{"norm_place": "pre", "rope_fraction": 1.0, "bias": "none", "parallel_block": false, "extras": ["some layers without positions", "some layers without attention", "local attention windows", "paired heads", "shifted keys", "gated attention", "normalized values", "value embeddings", "hashed n-gram embeddings", "an embedding shortcut", "learned residual scales", "skips across layers", "capped logits"], "init": "uniform", "schedule": "wsd", "decay_shape": "linear"}
Each number is 128 + 32 x the weight over its row's rms, rounded and kept within 0 to 255. Layers, rows and columns count from 0. Numbers have three digits each. The size before them is the row's rms in percent of the matrix's.

# up: layer 13 MLP up, 256x64, rms 0.308, rows 185-231, columns 0-63
# down: layer 13 MLP down (transposed), 256x64, rms 0.599, rows 185-230, columns 0-63
up185 109:099118168134086123149081082116163093148121101075112140147124168150139122086108144136042169130135148101152148125143160131139155121118153100050149194059094178121175166108135167119177097122111106
down185 076:096171143140106083171154079161174123103163117093122133107121119204132184126078172121137075118145115153172096125153131085156121137148153148144121101153065147078153162195162126177103120188126122
up186 096:180142155161182122108187107157091077148127114206158120141106104120108165138124154141112109171097119093175117163117071105138104078144140121085120086076159111162134158158102140076147078155069130
down186 082:140076153109141135098108140137146155154100113133115113142131080125106107164182103141119101154214152087098155148116056102178109122178095116175095073101170101111105191103109158075090143167129153
up187 124:086109097115084147097090162097068087118101120127153111218098153137190105160123154096138101103064164107106139095198152155109137073087111128112157129124173155101150175113157141153134086134125138
down187 103:147111084103084139100130135164088130165093129119140112105017125193185112134124162123130147135149167146146085115174130141100139133149178114129151115097108151124156120099210115091137059121077142
up188 101:062048141102145158087154092116164121100082100144126144114115109137156114106055106161091146104121165142185190095159107197132114103145094135118133195142104108111161160111143122146104131156077153
down188 104:084124120116118179126170107127142112084105145075147194079135092122165174129111089139103151129099140136184136145126072086148156123157107150110201176140128130129113144068080092133103180127052128
up189 095:206119230095126140114160163098102087144153084108100166125163077103127158133131160149137117090060124114089149127153128156144153137088139110075164133133103142113128105134135162216139171134127151
down189 097:168071160105146122142077168138134056145145081122103103169149124080123121136167130144157154054101176133108099122142158139128164117121150133191199090096089094090130095179141100141178118146117105
up190 098:071141106081112109063118120165146133116121157137106147119142105136100091122129091039090104156120156116200110155195129122158120137119177164154139166153094129119112145182162169116109049111089122
down190 108:128139101102135177083134072132116111076165159155115149146128058149102104160090113116083101119101142155181064125149091193154129110063149118134172175157144135146130138131111167171079099126111068
up191 098:149078124110076105097162175189153058107119171116110098084191153102131131116167132113116147164154103119178116142125124145151138172092081121092172143077076114124055115133150112121112155165169097
down191 095:055078156086157088128116146150117122116113129108128126093131122159099161065098069128147190132118129133151077152170077137147164174163111090134164092084092089126098107129105082141121116204107094
up192 104:151161165184090089104129166118166137124136122161105153098100132089156145161140093112196113121167146069138142118083133107147152086088151120134130121161088113192195217124103151189151135148137139
down192 098:215160154166119150133136196118184157107126100184127149105086129129186160129124107068126104091159086147110169144089091092159122089127141122075141138142093122130154128122116096142167174137079185
up193 120:101133113088141117105100164113156144159118163064110082127166175055144094085108135121090085110114100114145127087167143097115109152116153100107138139053157107137185100039134171087153110111112152
down193 075:123098104138160126141155128079143170137083147115112101097160167129180125131152178167076104122062098111146090144173120150087155106180106136157132103119140112201138042115125157118205162149131128
up194 103:183143079134116177104100130125112086108075086100136061103152061149104108133117131139139130151115181126116182133173120135124116134073142072138143194086121099162110176140185166125151164094086121
down194 092:171119111118093176099152154090084129178113086109130072126120060165141169117155145114137083126085155138124138121135125137077135098075140097161086102167112149146073210103138159093133182077143131
up195 099:144154132097173122134130092147118127159086141123113096118154118099187161178149139149105154150075071084174189131138125077116150134079151083158107116156152146117139146162181100093150214158152074
down195 123:152111134091134149117172128158139126153146149156113074066161112127199169151209173129103137128081145136151141131120138052114168143080150123164144089146130177112146116115146106050093170164155135
up196 101:112070084121106123118163152117060125143133120143110049122105158157097136119166165088127116136131176071065149112167141180135150150124066186084148135083142087107135172115104073163134126101117136
down196 085:129151181064149127140174161145183136113184150103104160078115197142088144141109132142172130137131168140146084084109080110148097113172151151118123061112139188118112135156199096114139148093147161
up197 091:088158120151212136104119141148114131100180082148132047136169142113113124097151111127139105138137142116156129165112121171128136128147231137137106126124130103155138148132067146092130167128223082
down197 121:113158110129092171161093195121192128066135119116149090094150134097115116135149165169132114181139137130105115161121108089111118242156138136117134065155156152137127143102118144117062178139168136
up198 102:151100162159168116102078106092115037143144119073183131119102126094081134138134204151132078148149133097111173054097144170146107122166153062154086138137159164117117154106119121117144123144114121
down198 097:119170140129150156149138103069127076120143118090131175131132139148080134136144239098117129099124171106129125136075175118131117163153172069092071175090151213112132125103110150121131116152130133
up199 112:143132208163150099103124142138188121196134102121115101133089107108087192123147137100123092184118169116145156181149133137177141129178112132168152148133106075101083208116161135108144128171100146
down199 088:083159125104163124106137129109141128107128212117125100101108067120141144100160137110165101162123216133101062092120136189146113131131181072115126161148128103173140159118039135089119121149117117
up200 083:121130125106169142077101163095097152072114166083156143187124166102140130160088181097147138112118105138118172113147120162117146171076207112179106088157153106134179155114171167072140170121147122
down200 086:150100079108174168124090096115124166192130133166136154177152150087112182162127140126153164114107133131129195136135121125116138143119158130139113005125138083136163153138177147144163154129066105
up201 076:090153171086174124179096112095073115167092065059142117131138135172164167173125167151081081079144049132161151135131160158138139102107138152099170093108161109130111151102129152125137130111148094
down201 110:171131113137101098085137172146154116146122148188123127096109151099143118062138171134165200159111166173156166162126089124133140135169144114102110024163111103133175114136139135212102128136134116
up202 105:143127061083130178093158110116074117161143131138078125139117125096174126114098123117184071143162105089141091136123148158169166115095120155051151143067081111162136126071072123133119170139089140
down202 095:119118132124106110090136176154128105117156143202079103131097161079136131121083110117160125123155075146121044114126201118112147059102137109061143161163118152136119101079159118138103174105086169
up203 084:125064127117120101088143134167108075148066117121132142131136127161148179143110171131150084162152133138132117100134134113128116175129124149172145127091181143109148175222084111073199068147090146
down203 091:126085169153082150113134100158113074157162108147151117171125141134118165089113122139105133154151131174177099105140153122129172171167148118132152001114136142146100140188173109112170156175116156
up204 097:113101106097138130093087135086164136127119117197130070171077180047144079161089141178136108109116177123105178106155134157134105157166128135083142158094102120147118106129101129133169079086074133
down204 099:120119119095134107127111139105155132146102120165177086166106135092158136175129172168107142149117167124098210049152114106085141192155100122121150146083105137146113113111104026092161127083126118
up205 100:123134127137154163121134187110183152090107107168142087139138175072125122106114180065072069111148128135081170091073118131175153052111098177121122139105118117186157122133132119107126112177134155
down205 089:137100123131150170111156153139192190118135108165164116136167112127099153111132171110079155157093141186091120136111105176154140132076138115119185096195094109170141119153127076047109135171086116
up206 089:093151100119153134084144115132106126148139178155085059114079082099138137099123120122099069167123080126122158201126092161137122119143116078128136083085154064113070156118150113099060088122120090
down206 079:139113168077134136137154117098125170154129138166172209129142105133082148163176165128106120131141091088147088119067161124116150134146095127156113071097173154131071163173088108143213103111153116
up207 098:117154152124156174105175086096094122190141077115138097152132111093089117068177197135130098122079104062140086141170101053190109135146124133107110130119136131083137137118160147122106172161115102
down207 124:138146089115165133112198135105130138164151148145127146124130093087113118093193189130097150106141164063158058157165116042150095160169133088112150125114127158169138181076113126163106152128120125
up208 110:151063124097161131108149056114148130148090119175139136119133131121153071097093127122127133120137095152081139137154151102097030179114192122141119185132067130057137132127098157079121099121113137
down208 116:149102083099136160109114144093106159108138090156128118160139146174088167108144174133041132148084111121079153169169147094068082129105136126159149184120113144077091117071106176075093148118148132
up209 113:142093169190125142134063135099082089163092135122105134108173029121123111089140155082131105147173116107179146090140102108092117135073131080109156184128120145142165140137122168163165141165094133
down209 108:127130159129108152155137153070132089175120045136111161066142094128116116124129162105118086160169103097191080103099055076096119119126111105094120179156091121140116124094173128190115142134129173
up210 083:107175132070158106146121138192088072136118144160129151117170162074103078102123121123158125100102098152074150117165123112149129190116116073153163095167168146107101103181140118120208100160101118
down210 093:105153127152149195179188127111142126107177133110073172089112100120144068117124143164171144135147154135122094120105123136089179129167135161164132075150129017165131095145096136081134097116138136
up211 101:129092143158090119111046096140100133143126148166168154161121164142102156083138106116118138184120110098159146098084087103163156089148138133137141151127140110073119197183107155083152154205184104
down211 097:160115136165071085097099123072128172072148130144185140168134168117067149143124154161083127143139126071141111137130111148126128117062106119088125171116116127102189162103163141185174100151149189
up212 100:160128136150189129141143155129119116130134095163100136111155065080168093157124051110153140140134062086066130127156082108070149149088107096150137109091071163090165100105121138059108122112136111
down212 098:127076114147162117143106125134121115128137155158096137079160104093116124135118082101123194151149084106030109131110135113067099147115086148137122107073105114102097103024149139117102163092097100
up213 094:195098142201159105097138152109136118105134100151163108194119160150156090122114087109122121129141155107137135156097089038098117110095188137122174138106140100116139123153103150137160146159109030
down213 091:119110076140132115165115119109115104062106151103170170182135155120076098158095098136110152158128136160132112106170125094116151132120173120104245117124174123129159118147185149133081104173078089
up214 086:130102077107118111124130113158118139217099046127093143079131131149138124132128123113158119081113139131091106113102189170113106134107085140110095145153181168152121148060110114079102108185172072
down214 095:083164137157073107132167088110121166167078172099123120108132081113105176103115120132133146150131106155118082138196101127119125146114150082170134059138046138131153080122160159115145154090116201
up215 102:123119139119143193082065113112199184149163092182136138144146111084148114174145147081132164170079081138098168125146135137153109171129094168114093131093109087130174101124171088168140136165099149
down215 095:155158170169115175106059099119174185143138123155104152129105118113169174066173108102140171173143056073118161102127176125107144129117132145162162162148134123146162103092176102180117133144090121
up216 085:135088133110180084066093087157122110126128155143172115124145158098161168125144081162119156093111086116101163132122157127086136140176152178150115077149129119113128102141080149069068109190103053
down216 096:131125150110131126098115179106127070095104124155158131127147187087179168114146134141070122111169086131058063145143137089113133112170160166110107102156119109111165110103086157086104130166163043
up217 107:107118178165134130105149166139160168166075123157147205094142107122098151145124122080123106139099090103097159137184129108102041106119134078105155140112186096161061139139139145182108109137171141
down217 099:119118131132115124121156140102131134134134119136164189164129139192180151152155189128113209187092118102119176069111101143144145086157143095125131108199166126141068153143097122150096190106112170
up218 105:088125102116081112122112133163115150113077123111075173163119146072135162193100156161116174069156090051168127131154145152146134132133162099100078121113143109148110160178180146150123072115082098
down218 105:100144099057123170162134121153141147079118131085134205135120139132118184166122129161089164116165118139138118092194102107136124118092164059141095111157119139200126132177153170181135101095098099
up219 104:124125083118121066116195135182169102144096159151099128098160170136146124084106165118121114149177168101196103100138138143140163184114147178156138128086105062125096142180112126149071105142093094
down219 099:144080122095110148110153144182136150090173162155120155119083174175115143090153134172102136150142160092142150124145168117131143148184132165144150096215181124140086124147123130183035155125149148
up220 090:158130116122154165114127071166115129144081175182159144176143181157124147070100086121159106121131061179141081162099103154138154175119158129143090167096078124115093155048112108148125099135144146
down220 106:124120084127104166147167134211098166144116121132119139104125158167161142134120139110187157118157034144153060153177094210144132093125114138133111067119109139158124140063092139133124141136132157
up221 100:156180108140089121125113088111104113088120132150112098097127152103147125214162139160137144016138076090131136116129152096135125125122062126165058092093105143083106121175091146123118151134115165
down221 112:143119074200090129162161146120119117086126076119137142076121139155184158171135150124111146037129130129107098083136128160108146108109151095187118066106154136103113126127065159118177179149150163
up222 093:114102159107062128106121129150113081124112101102104176132169147126084093123097099118129191150147154074083144095156108097151091161140123086112147077116103120131085193081084133187058114087141141
down222 099:100116147101135114114191159055167127122139113162106137126090155126160054160113134168126150130137138126113149111093141057123130082138100101089156136135123076163111184149066100164044135093093125
up223 098:070138153137138106133118113142066105164128147142151155120143183118083090107112093118090078101153097080106061144138226080092083125108129088168081133134142153095151122115129166158147172109163139
down223 106:095125138113111140158122154159151093117168158119128123050107120163079113095094123154151106149177151123113081136122164071061070140154125121127082035126133159132160112098184139147107174091096144
up224 109:077158090099103131152133128158123110064121145133165094145097179159105102138121154084115076095081159170135165127146146076181175128069112062139150135115075135135131164119161160167112129153138059
down224 085:145148124085065148132115143147150127102149160094066140101100180093101145073119113129104181169153224063167117158119178131108111092085141120139143116154110146152159072180110158131138104097134138
up225 082:178093160136149142138163137092100130093077118128106106128171160120160139092154080139087150159125158110115115172108144169232159163133105167108135123084115172153113171149150193107124076164082114
down225 080:153132177172146136164136145090161120090100162138091114064118152106115146070120109143111170156106128118119106137111100157172116148142137103122116055060167200179153140104085175190100101141090124
up226 104:106079146146089154145135096122104132132077111130098004150159122151113147077122141158112116159129127133056143115113108096140103109119146096056152107087116133097127153107123133106141152153198064
down226 109:101097077122092139157158097146122149102118157108119073074124055159112126088090130165103154110172109175090168161092131075092100076145136111085159051106083146129175141130105122127124115149173143
up227 097:085110140160116135136047150087133101104139153102155108129089151114098124119072088126101029165146159099157118092125152122151142119105141098159133185083101054106112166165089099156173121116125149
down227 088:122129133147062088153149143151133181095081148078128115149143128127151140089106089151095117137087159068113132136148086083069093128100117111147087055115096144214136138089093098133149066136140142
up228 094:142069130066047097112090074116136109127094117140140109175139151116106099129064174105112072078096076111100106109140114101094170074172104151134100165174118126135114109139123171152140107149168155
down228 090:137111131118083070138155160122156142101128108130103161138085106167138092086089205151127086084098141132098089091123041104082153116147102192119124214164125129157109116141090131098109121094131118
up229 093:036162154114078102146117182141089132150074099149112155125126129098106117101092152138170175149134090093102197143131162071169113174141128110138097122163081121163178150143100089151134143179139145
down229 080:141133107149156124182123139143151160121145175102183145045080129183219155134147153183134148158099117098128139090103121152091088104153202049083115116152119115102120129136142139129109122122133107
up230 093:139184169095126129100095196178164081170119154195101109077147179108090151151112102083147107150149082158131151088201139135109091162114124152172126109146109145065139114117135141132178144106126124
down230 085:145126130101126136079121209121162130173111114144057086142136176135095109182120139094174163118169110152171131144123168127142072110144109169155096052177106149086110121087175132128132117084090151
up231 104:080112193132148095095148092180106110102092142122136141082080133118166098109084129135081060160100173161113143141175153088130095170084118166096120115140168108132165150191167117078098140160141106